Part of a small language model's weights: 5 heads of 64 (1 for keys and values), MLP 1280 SwiGLU.
Each number is 500 + 40 x the weight over its row's rms, rounded and kept within 0 to 999. Layers, rows and columns count from 0. Numbers have three digits each. The size before them is the row's rms in percent of the matrix's.

# layer 9 MLP gate, 1280x320, rms 0.141, rows 877-988, columns 200-239
102:554488536543526478432519466449497574424503564464499443513489476528451401494428592527471417495546504511501469499487482376
104:490412535453485482431528534475509499488522473539486440517482524527565477460536494498626472485481481535455426510492464533
101:535515442464393531583501463526621500498570456568439557512518524458486468562494502494491538532490495538536549552455541515
100:518492491490477509591511445492489442491490526500473491549439555506480510559554496423480501534527559474467517559564516440
101:513553466537514538513451479485437505482474480467529429474467515489492487488423485556465518392487489487499572553472598514
097:430515450439516516472447471526506465498421451508491516493531445406493486439541503482489559498471483438525430479485504533
094:523518472459486496564481553498530507420445516394545469445528541519478517480518461461445472467460501519522463479524540605
099:487424527498504512550454528519542467473482507545506513522447508520458535536539575550481473457459492503548466532508495479
101:530507531531521514504473505493514463415465517448531517572510486532521494502505498522472535513588528595486432490589541466
098:516502565541500467521579561556523491443565437526446460522513537505498565451616502425467520468535514539448487567407526505
100:543557474503541507523539515431526449487518399517464520532498465467512522448446478447531540493529504578548553526431516502
093:470471477496571516461471515444548520493503481489521462498552511527502449492505500479502470547536452550508543463504520542
102:512477473463537549445511479521496452592521536521497540522539522448458517511492496531457469467526580468515462497492534459
106:486477546498434513527580500474539541538460465518502551563502505486431460456444549435570523521519456524496525479484521542
099:480493511511537527545457561537515513440510528447516569497488414488528472452540473545528523511535506479515516496586544520
100:465510529461536582491509552470488478534486514520546472493510515506566507506399487485549513516519531441531540504520460478
095:389482563551498537481516456506550509486551512441523461458492444544458494523507525453491516505434538475513511419451468478
093:532487512502506491467511412531453539508460497533521422505486497550513484502486520479452568493510460502452514509476558605
101:528420537542568503485540488494500581468467544445495506583513457553563547482549578464447460536475481519506502468503602451
096:531518579515479453534532499537506519500506497570537463535519464390464539491522524405504473450509449455469466524436530518
101:507503468515570516488533468445450491478501539414491578505513467501424518442465441537588470516529459496475521464479549579
104:488476542542454511557546523480552448524496551451474519533478441505484568443456519444441523462503518461469507477544538552
094:542499443499502449512467480533479522571505520529498565506452539509468542502512489454467529470475532502563545474462526477
099:486524459548545451555502452494530524506494508448516490498527547565525479471494533556488465546486505503507502481443524523
105:507513494561553478473473538481535502424553510539495509505418578551460479450561455528542469500510544519541490520513570476
100:547497508486468486535437471487478492446554488511451449496504493495484548448522563574493494471467512481432513493495502522
099:479413501556535536516495374425551520560480554541581553477524455504502466503459480512544482534539470480445566502505528466
099:511426482508445550544461482533513467499465533548469606474580472495520525537498500548497454485446486531469451503476510493
093:615491510487516482529470546478473615462486460505510555471447495604540502462492534513489482425490483504455479564479513382
102:501489477508523506446517510529437507503471482397541484460438529511456494505531463538484491514513418506496478542474588600
096:475506474470436505416440503484579549465487510455458471486513466476479523498497564454516492535532549493546452573511535528
104:463541486463482555549451569535483458473505508504525481495457479518521477477498490532527469495469507563481469529495515559
103:536468553509480444546480548419561509510482487482562462439383478480526508472450488458533398600594484529487455581531590553
105:431517430521504462512504440423565492495480508499506517498442525447493507516555453530477479440510553492492584572517550527
103:504487456423512495500505494523519415509524497524578450445474545495511497516483490505517456513529380580527541487552513492
102:485447475531556491523488474433543472522523494533511419427489555474541507476508539536414558417516523484491493502391545519
107:477478426510429552473534543509499513533437450522513468574517482425513447504555458470499492468445504513515548457474567517
099:508468472531452551470478535538547543516536504509463470465470480529527417461468422495455498472448523510518474588464517534
095:514486500462525543487484599509588499460493463506507447540449495519400550514493474485563478505455582527455477493518524497
098:503485544438465518531496368462507497482501489479543466510468535408496434495528555538487498529493469470465456513422512531
097:525469470524524538506465534478462519463522499490537506417527615489519479549527492504488418466527467551451497522535605479
100:489514607506484517543497542567592473480490484476528466501445524543502565504516517502508537468496525518427447515488613564
102:428556384576518491526500499507530561523469487486439463482531501540526498462466544548500550541491547519479630514518526383
101:557478512488519522513460460503497410520533529494471499489549501551497527496514523480511527517493494509499534536517521521
098:459538503558529506541444568558565390463513457459442493513460451501468424528480487506504407503490481525519555495488562475
103:529533518534483548592488442522464422535495507469463528524498512536554399455449470520517491510509533456532504519472562500
105:465474506471509502484524508489544561477531509420464509514485441479516517489462504519476478475542462474479472560525548517
104:593536480490505502548484432472459436513503566523500439463453497519560514519512474466547503427521483500438506522427538541
103:523527481495514500557492460460467510592481457467514527515496500516473563520481558477547496484431545514431553494395566510
099:463430460497478519459532515601482509516494531496570527474452515475433495497478407530495556551546539477509524536528529542
096:521506480479488543527534472537508457465534515495506487500517530462563504515482453500521475511478468477442451591473523562
098:424487552478456522471498493530460497472484482495463579463496507500495430546478595549508474542454505529407515546451571514
106:465461534478540529437476499429428431484547484509487520577453449500444545564524507480492566447445418550442446487526595480
099:532473372469573421472482478504506485468528379530535561574474468435573538436454487552515509492497511518527412565555607519
104:491501499611510487564449564524533551477536464472508511512437485482488474530484536553589522453457479559546572448464550446
101:448508537519483605516466515536485497516482478479508482546472464505497450493547516492524500464484534510512510514454513508
101:431522515505512473490500494497526497508520511509533529493471566469458469487529539475558422495518544510564466474523527474
104:482464581447514513472531477461557491454504435490457528467550571468468488526460514515557471467512485486415529505475530473
107:532471500499501427474523416539469492510539490498490494559427511482526474510495477524554506488463516486565492493567579540
100:551472497467493491487509541476509485498542536499491453556486533485458486527468557511596487491511540530581490470504520540
097:467469518517457487543505463522589477526474419457542508473450494524480511542541502536513533513511477562530506634501501467
097:542413492529534505530503452447487511560486465501473477518510532488486549549572497474470559496509465495485512495542538475
104:545522488578487523522446553475524469560545434490506566477480487558528470525479516482467490449435457486510597604452481446
096:509586519486527578448465461527511512495533510529446441463530563412474505491529492539512501458490496510460491517512527455
094:482485520460537513543575480511475548513522465458525452475502464452496524462493452454502486503448514451634539552568497486
101:444424472491579460575501489430527403419475529439506490520436538513447519545556482492445483465478546450489531547478460532
100:516483528507501503518550451510491446544503423568472459508604501543450485520560490480531421483535535469526545477515528475
104:521435465477505501487520489477431539532508439570448493606486470550532472557502497505489468449506473519485514443581542479
103:526431455439507477457470519480462487549460522480550489556466530485483515451478455504512527503566495439490512555484574472
101:475485496462540486532547516429531441554492490528449501568506530543488467468454493486473424527455502439504567516477518546
097:420479503485506492506552428520505462520477505472522488465498542545458416446499576427464490516479483459467489454530579441
104:521484488450525494483513438518513430562463525582484435483455542474510489463484516508424511566484574520464446436531529473
098:552528536517551530460462501559466561450522452557495497542500461566523505461444480480518551502544548513533503571490579489
099:554453541481517480509486451486444449461469500473517564485445500482543517487514524487422449577575499577530486455550540528
102:560575536452454489521476484512497482495513575506496561531552447560527541587543467439464480491490436424490527517510547483
101:479477537559474519440495459493457482444484537530466474522489506481526498541506463499497512420573461489540410516467535442
105:452473550524502541489541529526546456514556433507499578485524565420511507560479482490527467498537564515513485504468573480
103:509562516499475483503446474513518472473477470457513603517473547491521466529471544542489472525506563477546505483437464510
098:503490504546495526531502553480510470513430478500482470475509457518477527513521499517546482451500477490528476523512547571
098:474514468554532388494528492517429441524434520555553543473545559473501452502441543495497476495525481459467501443437527494
099:499513450508498517500488539481546494601432545485596535443455485407515522450515469485447546482532506484544520588486539540
102:471520510501500524479476535432497533544508450477548479531496505539438475525550521510495447512504554485469571569494543461
091:494536474480501581536526579593532533458502538495516504498560546514504515522540455506559448491494503525549534462553518505
099:489530520459479523542492509524469507505449463511482517518543459528521572476526516508532510460466457500434431503471563541
100:527466510505445477472498425529434513507459555557453495511442512527440504531610571551561513576466524508485518580511491529
104:482518470493601496431490469428548500470542426521524458503529514553574495455515529525546519525466501474494499453500567483
103:555554533511552551517491492475520527442490529486551455455448531509523517529481464509497501510552447540449470516502479452
104:487459496526493494481492467503496444525458520535535460451476487466515511540456483546485526523501541477476457539526562536
102:488498488525487488515470419505503523569554536575486502483516521466520406564527505536487476546513478434466467530459529545
101:498385425507487560458476479487490423474523569464483526501439534560535489546523504484497578557488475468483485473468528531
105:434522488458451545499509545476569470543449504552553429481442454477501496488504436514519421482463498499530571497425541473
097:480500467525580471540567487543448541484454441508480486460489427482490478540404401509510519422511519586539539617524580543
100:505503576533528452489528544449456425452484490524562487504496512524456509501466454569519463516474420537539521526446525464
097:538484501440454562440435473562418509565553511447582497483516565516500486487531435516505481465486513567507459531562523463
099:549571481542527501484513475497510530467590478479491499484444585544433532509486532487506499533524501522530551522546506513
097:463512467535437442523494499442514551538511448551518507461458534516520441512492487480554512487450477467468501527523451494
100:499474572519505494445543537500473515579522497535440481580476510466578542457561499559465468518574585526479485491422581460
103:519510578453446477521426508514560470460525504525470467459423449503477499492566537567579496533509452501514440560482540515
100:519441519503562510538435549479500542519519496510545495512502509421531505514580562532523468564472542425539490497489493475
099:504480472477510529475500567470513522502454517538541512477515507510505492465476402506524506520479474559502489466530515517
099:534460486444531437486531482536505437526526441588500450495474466528470529556518481534493530532467544488503423528530527441
098:523537454476545623487540505508487554533534543446474501516503529476517497534488539549460509445515521540470543470521518497
103:525509431478562475485503534558510492592466489477536558508546476415497487477487520484544480517490528525519492582458555476
100:547417466533509477556468519505473547474492513479431479600449496464464521516542484505499479467521466490565507549512476506
098:394548552535496495507472430518499567496497507451437498430475496571529491507485515494466448467451528555474502541518510521
095:483457519522507513500456466547508469528464525562491468522453516525449504491455501493508528518527444488550571636505534485
098:499534453390493493476439478521551457602418524476496515523535525513531443530423500473559491570516443473465566485527529486
103:498483473462527436503508463516475455458511509413511483514464498436513494515531447514444407561612497494455496545484519460
101:514402495524514514483547467460464507474456581587465505525480526445406459466495478490526550597533405553438474491481515529
099:565469491418504533515451473523489522475459556515472482499426540496519412464458499513550451547499480517563487473512497492
097:458449452488543478476459555475454463507443503519483445466500431518525475462460550455467516489577476458599467514521489479
099:446475487554535504484504529459509449457486504486458498486473507531540454487479522490486608538469500501464503444520527463
# layer 9 MLP up, 1280x320, rms 0.146, rows 877-987, columns 200-239
101:496540484550498429474471550484518516574467559522555460476470493392451583511555575476444519477493598487578501612491499506
102:442573497417429469536518432472528525520555517479467493456516547443512521501552515449496504466525563531449567505527513452
103:432490476508456563478499533462481486516468488466464521502506444503494523515502468440496472500487533572510517505554470480
102:464536496478482501456531510471559465466501443400508512452509475489533452484506501493447519499522541527547531478559474508
096:540466551467432491537575450457495495458561504497531458493509423489484458570485413531558512537538542532498475482508488479
104:423473455502516504565472469490519484575422461409573514518513453474543499544462487468465491520492524507435500527417475463
101:506501533503532446523501527503507586549536492510563506437559542560547518506551464522558483398496544486485570537435507544
098:524506475521591489469518432554468531442418477410463503492452521495525510502505455424519482483532445499524525471478509482
100:467512511525530518513412453529517459497527555518564503511499486565552500571458501536493489523546494559497443544547498523
097:470511535473489464544459504484469453481613463450548479505483491507478540554519461497540460524518434529493548531484534554
099:493480546501507568493580511588424490500471560492512439521584470565589509511494495482503485511581484476484496557530513503
095:453505463520483428531464531502530487508519495594431523498500511402515497515520443403536530517470491472509467523469459430
098:487527507443488534548526505560473445494521503533517502470543512486471515466466447537486554425492532590409528506385507494
108:496537477575457595495527441492487461467579509496527397504559494475455537524500482425506513485491513559459497545573520482
097:488450553497533536501491512471504443479507534570527522540495492519517550526435498516523443554483494489494474479515486501
099:533518491484487532477543430481465567531525472455452417483530521518516608511494494481464480455459446466526505485493469470
090:523493506436541490544569582440576497534509423515525501513486463548464582525499435485471464456454526457518532560469496471
091:520558492488596527567496530458557512503471460532523547527495451481475499467502499452433465571496531527544505461537546456
103:430487440523470469493577533512596448484559497454401477477508563546539503486482512499440453512511447487543543475487541543
100:517551491537508533520537510495472408589452523506490431505484440437461508503480494505474500489491499538487510486455481480
097:491518500585418474506484477469567473467453536522529478521533499468510477523455467553494552464473557507484467596521488527
103:460467454449468543524512505481492508467497499507482517493511500511492515481553486471537394546475530490523496458563511433
092:484465503521508529521545452481478437485443527467510549534516512493567591526499464534428571500503486494517510500511468492
096:538527549521546432436502428557471477497516471469452556499452472522438534471547466426489493538521464442525453493525529435
111:523500449486455411524475551500511461494484544508494502502481550463489468496534488427530569472505519506538455457518502503
101:511493536488505510492494583449527528478468514528451531505508481451538463510475579557535514474449537471524533489448492503
098:546411515511501499528560508445450405458550493508494587514556452406546540534477472505443472486463500458563502455507492502
097:465465482533590528527444531460557537487503578490492570487503464562502443437492457484523480528499506533516477470530555527
100:530526462553520453530544517478526560522457457533468520495445491473522446492541456462450455391508531478456436540531537472
101:444512495534531527478499528483583510473525504492478490524447467514477523395491507522480475413502561485506502446454472535
099:565448458478493587518610514542454502564550511510486474465528443499486491482521455512517527527547497495502516468534499514
106:482455493449487430507427558563594520550505493444558500435439476502562468441478506485435482498426477518463558520434536503
103:477520533573512509439530530479512529443462448490527451469462520470504497518390571533519529470451577576426478424446485478
103:483571477515488491561595545472501486527481544477492539439485446516504533490513482454456558554509526419519449441425490460
100:498566578567515522488516553557518504571459522509546525423493465537492565552558429542508511530507457517484457548464469483
100:466466441511486487549475551437419522453497512492523528539483470469409529494563453555522592548501407495485495525446516487
102:517497448424393531466544525534502528470554489437515533507558524516491475494512520471411432456554404507515497455535477516
096:513493528494505507507506474460514456468509472534469448408473488445525609497478448435511486507503471535496469594474523524
096:470546491468500468524495499514573460513502551557504443551523500552556459525469491501468493597480526508563464502509524475
098:444521440456476408497494556493557498484573466498541513479454502484467521543555535506464419486532427517423471493559490533
099:395465507508524424470548413473435503471506479499464480494480564466576515525483487497390476530436494511510485470487501531
100:480488480481482473518513539402426502511521497555470528460515535544563451419469490542527528523450451479549463475534463565
100:460488574509525469573498516511493449524478469605592506488485531590521475474606531553527514415464523501511576465409496446
096:467489462555479485459557492490476514517500552488448460544510560544453577551481573518508490457502486545488444476496433465
097:547461474499411480449444428584512559444520471516495469449503559478532538488494504461504427467476517483481538447510582483
099:550410467460549513535541477501527509431495488526505461521483530546491427545521531508475505481548417453561482461596463524
106:478497418533482490557508518502524468521491489469487507477513500497537460470473483442533529541557582534476394475441504473
099:501510537527466489522472481528524483480421481483508474566516557447570453472440486505471478569536455431477557446460503522
103:448486454536515511486459506485533507508505423492525489456483437449509450489465470473494504564548516523467482460556543477
098:556455484527496509566550608485494513497518534482527495454488396493470509472518528507585443460424480504462471510562431502
103:463497480381501457514568508505427534447467493496410465469472506565429469511376431524441437458527450462566470460510488550
099:439515524518482461452446499511510565466518493525471516583517463516549533501516516503478543550514452534447513530506520532
107:481521508517448536482527502450425475519567519455477499468554530519596506491496489510459485586475524514472530488476518508
109:474441431497558452513476529494494504436534469498539564541481483474594465506445498484530483546529547497436486507537507472
097:469463535522422535520459478457569465550498579598475524510503483445509448554480524509543485491430427529544426437441495509
098:415427521540494525514574576508496446610587454529537537520465520481504589482388534510460493482544439478467496441492475496
102:449501457443474417530489489467526504543455463548488482455511495498547467510564539464534522505477479492480468543504502516
103:514443481461514482554495517524491537563522448524492515429471498563450600481521567527507458574453461509515460543519502579
105:484519512412503568473469437490475535531526573500444533516520503510516479482576527458517437464499575553540514498521505523
097:521496539577519504472468498494514501447519452523493560536513531481454425508547501454495530461506533458481484489502514392
095:548500522515454457508584485570437523454447536495500434493513477503591520407542546477543536481552527528524514521502497548
100:508532553496488510475448506498472479465472513520480555436438573573481456569427460526479443458540503514513499483554463465
100:523444456410496487502513493529440474480428499415517426395479497479492491465476479432511477536527553502527428585503470509
094:520453424520503497406460454568453464485537520596578507431482513528487493527497492429572477431522539418526526501502480495
092:459508489529515520468489520473550497512501450508483560468445554451553477498562495495490556517565506487508498526465511568
107:488472510471417483533404481507489516504520470539579455560464488543450443558535424499489546520497469488496517476503541421
100:505493505462536448510555505524520551564536498609545472500533431518461550489577520478453520537489544545492502526516503447
106:498490472511484449500570488530565541454517489497548557481474481504546434506552466458524470556523623536493403538571528478
103:448458502541490562508429398535505479481556533467545559535435504503498471623465488524519473541496426475455487473505502451
102:479480518485499430498471485546540491496478435487522493486565519504458522510477497469445510560446561490501523512505542528
100:571501480546426541586494485455491508457534520491461511529508547481483475517475542531515559534580531474563503506461508492
101:510540474528494530525479556546433481471431473525489504499451484439488512496472512549547467485518504535584463564492474431
102:539489520467469498498522568584481498496521442476528416477533552443435477503495491484489506612468428486460546573502498510
103:541535444550450505568528478460435490523484456480513545492432516437505492518492529566506489473479478506553465552522435488
108:529494469538540535560511413548504561532473601560534459440546515494486527525468510545490463498570484499541545464493501548
098:464419487428519534397546459466488462475442487503513515480444454538491442534414436461578462501492497495430509562516487511
111:485517466535541408387499511553504517505514451551415520483508541446448570507402408435488562466478529496592504471450526441
101:569497482485535412438509522545496438499515434477422429458554558452513535567495511534535509482557479479473513475477466513
099:532528510520496491461538470513525481509458497495524473487476557513500579498456545513515558399552503542489538479508523481
099:541578489509426491517479455461552440551451463467512456476517501442450488489514505501398503485542534421522480508570453523
107:473461406586499482542511472457512449455439482523418587501522496478444491485443524531506465468500488498462517531558466485
104:551483475578470466487497502530433526499566473518560573436533487580504543550481489583526506480534548426472480440525497487
095:478459469548456421526507477503477523502524418518435416517483440514474586505490535516451523579530488566548524507517528570
101:479456487444523544559484513560577511508461521581515438488434529549516489510496555459529492567496551501495537484492473564
097:504553521492519447451513569512431496502484511544519497453489500507556547447495416471509521487487506487517480512495525495
103:453536456453509598529565535491395505509521525500500562526458471478503420499536565464455514470492503546426458490492509461
100:488508490435547441525537500498505538545441501421509447456543467558507536457536472511466506522465505507489555529460495487
101:562467484483474501499511486494521531403508498450481471493542474477549498512538507505503497511525520534560573535478487569
102:586562420499479436466498502508569523462478491583464573471568522490525504531511513512579453494517496525491527573588514467
097:498502458519465496464432473449538499563527529460582542538483488494490488493493533443473509546411437495518504468497539416
105:513537489486502544464463481549480473445493485533449423496570446467419488441486522503560450571527531535505515549513518519
103:469573505514507467499578518541523476487458545475493499399486466532451515507490495524470534528468589491513505532524519457
102:548521494464535445506501456506426480488561499438551523502489463481531466446556518538464508505405532553469504467524486612
100:469535479471475487467513500491508472465437512496519497504453474457452486481473502475436440476460524476457495495572539498
098:492519505528499464490451512543430503512461446459510467495499532491540526473520538489528478532505602435488527496506522477
095:454481484470514582530504492465508443559482514558511549508559559459444352488462494576560493526534576516430486436444431427
096:506485518529548498498391498509536455505548466568531494486492504511533408492495555460548447419526484536436541550512444536
101:508489553442560457470477489473514554505484552500511587425538476530530522551549453474510465512499487474530518554564553540
100:528546485482519452510546497519501497509506524435524452465435503429464454549393485531557465474513513504541503497647497453
101:430471459529524521492436523498619540479493459469521480553531496486512439468516506529526491477467527444515480375515516553
097:460484504494473562504487536480553550621535469529498448461543518454551527532479476431442508543422551563537459548531509506
096:461493466488471510447462493554592433519511559528501533428561523514511504552480475472470510486459515594504479536508498504
103:376557451521430479483578468464532515467487496508518495535527496492440438492524418502517433524559492495511536532516466575
101:476491477522505477579555443484449598440501553534487536502505542443412508632496513519449481483508561509491569528600506539
102:467499577488453529444487547460518581524507533535490560471503475444549451566473521502479465513527469501518516528522527512
095:537486515577461466539494519471562556457497514473525537449417490523555456522454462440430522526467531464502502477506476517
100:513475501432472557492445466443527498457509550480533467490446427519515516492512498519571487554462448517517493516469508519
100:502515579466441466506506490466567455508482512551516439476540485444451457552539542471450474474480500493518509528472485478
098:413489534542496477478516518532578476523472497469523490470497460498415484471579524521425463528499453532544529481477540502
097:498450538476487468471453472490509512512597485445504489546523494486541475448496474522584553486476460567419455486434520498
097:541514534568478566479505498465500478560566489477488519443504489482447458532505487484485586475502501466426456449493465559
# layer 9 MLP down (transposed), 1280x320, rms 0.143, rows 877-987, columns 200-239
100:467506516579492490501545528540502482473538550438478422504541535476549463495512485484504543475451502427456532510487767439
104:484458522540513545454511524484545537613473405461540502513500403484484565515468475474488491473519473566492504511430331563
093:570417558481510505472519423486466535561490443558565413499507521538446508410526518525473496518556497509477526513496594447
101:567494485447444497510463514538424501496445564461513560508517514547529453483430606439493529439484510495409479456471614471
098:506550495544540484494537499520441499466471438461514503566475449542547455530510498430505453500508481484469493542518607505
106:504554506517488496534459581408501505486508505532466493470489394513487441482475534439484500507507490572501506494506716521
100:516550508454517453439549412536505505500487529512549439538602437535495528441453502508540537484538495455526476543531380469
099:475517519524462482509474464500491497508502471478537466412567499607473480545497423533552426515419474503512487458557468551
099:466514486499441472513469548474432439409461511524451540448508486522490484568490494505454594513480457468478502476519538444
098:459534445577462477506398527458548509456483497546528489553505459462513462455497563511482525600507560497452485486422496475
097:431453509479486494537484547552477454464520461527508540513515533554561518468524569467487449542452541562552467512540464474
093:511472473553500404489509545396460505501509482497493500476555505592463418516416499509421471507474539460488457498465454504
099:542449478489501553485518523481521543550536526504484524549512474514459564466509469485470482490532541487507510389511472483
105:531459490504533517511476471546410519494532544547597473447457493458503488534457545503527449523420489536445471467518522457
100:511495428516460493477493470471529513453519507480498436488498501523508529409518490464483454514544437490477482479438384538
099:475513499469456523585532467497506449536525538564484513491539514522517520486492507452546496429477488505543571465543407493
094:552502491422520530467499389529464540528408456507492468543482499508426465507557474490471497495497480503498478527533618483
095:540401496465564454526487482510412500421477506515513426455534534586572392520500509558444502519464526493491558529533532443
101:553475514497499440433528573491421402583529561501498574509524495515484533448447472455539484451458499520460484454466531481
101:445447506544435483459530555463484467580482469487463535487446451492469443591458423562442475507536498489454490455517437501
098:496516499490555497474405455485525465564581479418519486545433514485559528507476508448529588448458495531466435532489478486
102:519522437562507480519511439473502411539506476492454432441547469569402503420514479499476472470465504443454509503511477508
095:523546436454521537526537455516505538503482468485446479548499489449525485490499554525530444525508471492453531600510529560
094:543482566489528529462500496497434442485509554497506564565484523472506483465544494497577553501493509485499453446476494490
109:546573562474472464498512499525501534596558441526488488547554537477509516513448547455522567525438544432548416476442550499
101:401443520500494519485477548541521503480469470437511493412445471470498509550589579483473543498486566427507527546491474383
095:557524493544438487467504506524592508483457530511506442494420552539519525513496481450479512461454514498533415484476468471
098:528553532492494565480546467494482487498522490529462480484483478503499484549431512428505566496508499563485493494567446494
096:500554503514473503550399466493575567518544505537553543533442522517488491515473542503495534527518526478509521555546401536
098:473555492463495538432495489509526550482507516441479473473527437511420477498518474487510480427459463442545509474524503495
101:472467537520452464522461507466539585442496476479525591469522473493545496374507542467483481426539507487532551538448420530
103:502482543585438440455552537544507513488455476503533465470447590506446468519451499473479457479446508506507489526496532484
102:403559514539545544500487454522539537538560521531484557547501463461475447500507509515470448467569505554445559464502584554
103:498510492468526489457483533438533472447534462498494468518476516507541474538493534428518512546513579526520449440477582475
099:558430532519530493486524520442519505445509487494499584476515506441508517501503455505511548542414555472484524566565485538
101:550488468505469482418489556476416517508553546504491428505456497502518522486447513461459466528515509458439537502489516512
103:473543500416519486461479525489585424435519508506471452539515547489481526585498432513505484515501449514568543601539514472
096:497515514530509482434505541560478461471431542446541528512540478551542514498462571466402479510520541551431456524465394512
095:536489485479531510540450496515558596542511504564454562485505531472459476482507487491469467472502533569494453519447607455
098:459467457490443529474461459474463467411545519576510500521505514493575533470505505508500493517513505456501561523520396519
096:546511439528435452483522451452492498489464474524473508503505518444513522523433518483468515538510440461487484468562326514
094:574475460434445421521485437506430437477487577555518429498571528408479513489620498506520478512449461542486501485516567459
102:505505546550446477493478541542453561532518502582479427492549539503487489575413499500536503509446425561522522531490579477
102:516520498450569496489477530486547512450516446473531585495498407529515441489498501524527589528505477433582490501436369519
100:523460525484553451505432476514548540492511548551512490522526486495501515482524517494495489487494532492489534420521535485
103:449513538432442487495490521503581550441459523559470492474538482459560543494456545513484533521515439534528473517557445520
104:508447527485474506493488551454487461575515479545516414514414546487451424462500436470486527536530495589483523486510651468
099:514596481565493491469498503466394488433486447499509480517513474413501509521558400529483427566462471509468425484502409416
103:535466497497512495563520445539477517445451463518481499463422499526517546428442578502572595491513483495462479435462402479
100:544513448492540511507518443537411472489464525476483569533560440541488488472499429504531497513466548499456493548451713520
096:455506487541518471572490488455499511557505429530517450493474629532546595409528439486455439559485520524511440415537503510
096:492550527487530510525517508491553509540470516470459491527480507568469542568547461474479493535531499479543446474462505479
108:559453521584436463470509530462490529483421521583446498445514475529461439511525492539508549477510477460487548532548356520
107:577455482517448414556450544430461524528428501493567541484521458518526531478467505484531513484524579523492482536509573493
102:494541471585476487522528485495459554433480511490481519500523458543489542459449524574438485511434528462554494557421657535
096:499400534516506479477575490525474606427442541525467485448445603498474487537438511484485553531525490516535535475587684506
103:543518523495548556522491509499522494517519446489539492494458458481491447449517489539478519529468488552516546557494518523
099:473482497477581532479509504492596528481463548477519487465487433531514466587438512501517539503546510543548470514496535499
105:533466495416468495468526515457486502515533519554535542427478520484526539502484477488428485489530447484548528453507590532
101:484482533459498479488479464470507558520536449565543512549484484444492510421477491540443564549531449479517553500436364495
096:501507415516481545500528507425499491530420499499547475519485509505500498517533484545499515415549407499562529457484514481
103:405540513463487538408494517501476482538550496527460472472473564562505504541464494510502498570466470539454516470495574482
098:503473500468485468467499530498474508549424497480481572503504584458485546505553583477514513458533478569558475516481580517
099:458495507469471538493543526511540523415516487504460477594473553557514504624550473530457470415536571495580433535557439464
093:428494418557543474499498457488500458482427526492453478496510504515497461578488518579547480526416503542491579434461589598
106:564462529501602499539458560462472507485518513498474473460455548566467494561485446475513442467525580494516521488497277537
100:516489490457511472558578571501442477507528533509548528559529521483449504525444511473593427527481444608489503436485490447
100:496478555447501520489442589459523518536549490498487468503518549498541457497487574450549507480517529529469445449543443456
099:538422570514554554502540481433423620524561473476544509442478417515538522498473502517443564490527506460447469523466587435
102:465572469504526545524559474561445459568517552495523568465486547494539474471495519480522495501468550493536490496532442535
098:454526488555525586505467563503478504484488552515442502475488472513498472508500464506483525544556536463490492505523481486
101:516474455553529465506557480475506516484443484466499512551550536570440471540480475450497504522480513497453522497493536457
101:469511540436447543481551507543446487445534490492479471531486572511458532522506487487485503546504500552460442572476422485
105:587520517439516587476439495426498499498538476569459484533380501527505480452531503410537456589481615555506498520445687501
105:436482507491492558448491535523515493490481498503506466469556457506459420558546521552514456503551450473469505542445567531
102:511471528473515486493501450458487465459514483519522537491525404427475526470503504453448516523519461468410440541475452528
111:446518473490555468465529526538475531446521519531540481504524498467475498520525502432534528448465474449567513471532401468
102:420453493527555462518496547531564438505514460527419464513471478562529504449438527479514464509573423469466487548549448466
100:502539490490448500460539487513449515544511520466464478558526538483482422553602524516510456540518531448459556533429539516
098:492434446476474535497433537532525462514567450474470515455377585447548502494533541505505515488417492448574448509523464497
104:546511497540493521549469476493477547512483441479508521448448489475478517510463524501503584577513611510568460430438553496
100:435493494479493470546431578469551497533448495450505565591519512585498470389472522522494476498494524510453448511545433520
095:520451496564501506511492459454533459524508527498450470481416499504532486523372484517507527528498544557600468515533533462
100:519521471474480421516531374434499556487545447516475545502536496501428462510515421474472573488515473480554518522519401507
100:528532484461482550434447543427465534493514551492559477461479439541456475494474433450467531504499436559497535457480594494
102:472489562539443473542508560470466513470509525481476499555472492484456451462587515481417462404575546491573527528509603555
101:445497424545560453504542463509500497473519535490539548437491527482575478475474523469474454530493495419488555495523656503
100:546488480454536470519489544495523497456455543533538534493537528521574499604459551449479446487501554485498518495479429491
099:511539444536528505473501479516448470521493491479476539513483439548487514517581519560566524468623513518511465487428663549
099:459473440486519563545525502467484474463499561485456517447458540539495500476484559596492497496491498471501484522476485535
102:483501507417508495385521426497547510508481467468558628554482436505553474453500525499520508490505558418493474502493561511
101:497446526522558576519522471525524449537576497525513519528494485503518528446496505462499546520489459442550548509607470468
102:536533510461471476508539523549467486467496511489528537463493512488487464501558433470528484507465559472473480499519606501
100:503487485489469492461523539486473498497454501518499557504491480568474457455534610567523473413476471494493480545455438497
097:483503458533529522470479498551550513516472533472529531452467465492541511475511465588504412465519512527500657447509545440
090:469501522513450469515518530473490497441448568450481458491489432562485468465480451459455557522528448476506448532520130476
097:536488521513480507504476514494490523512484532480555508485542559464534513512519558522554540470514507482515512470564493475
099:434549570472497474521434467516585534481544510517466573476465496611515559498572509524499519517517513498498548472501459429
099:521456561517513477581508462438496536588452566524462517533497551414548574569477552559502504530558451526525520429427560512
103:475476549524523485529538484549480456470473537481487519494528495489527497490572511471546517511552480458490478421531627511
097:500533502511539420460512467475503466487477446504486505445517466517552530495533487514572527472465539537487461511507484517
097:533447490507514511427482493499562479516532486482499540504488498572528498580510458535466488469446450480480546556532507580
104:453519517468506462576457487537488472502513515473480514545462454462504510519565470544538576520525478522491443519505554456
099:497504425510494566548467552449600509505444522523526506533486528509547498473506552554465509459492467536498552471434482502
104:539533505463579551523462458574499428524450539422579551480480482501520537528511427520444493471478493535483498473457539470
097:501475473485492461449506476458467507552484509468549485480466600484522538577562477477512559499554518524518492462496460492
100:554498558518444497430419511553552538572501494464487522567529532565498548561556549546524436451467538519530454495544404504
097:497480561530532513521466491499472405536565545452499474486542515592550516553548548456475415536508550505657501559535595562
102:536477569444525571504456507453470464505496532551522505537504566481520425555577550514476427513470484577499414558484471422
100:479550484475486461455487505536525550396478556534457513461528529417551522564562524486442412566475506496487541536586625508
098:444541425517494605504519461503492442490487514559514494521488487520437569539495513494458498465541505501579588422565382585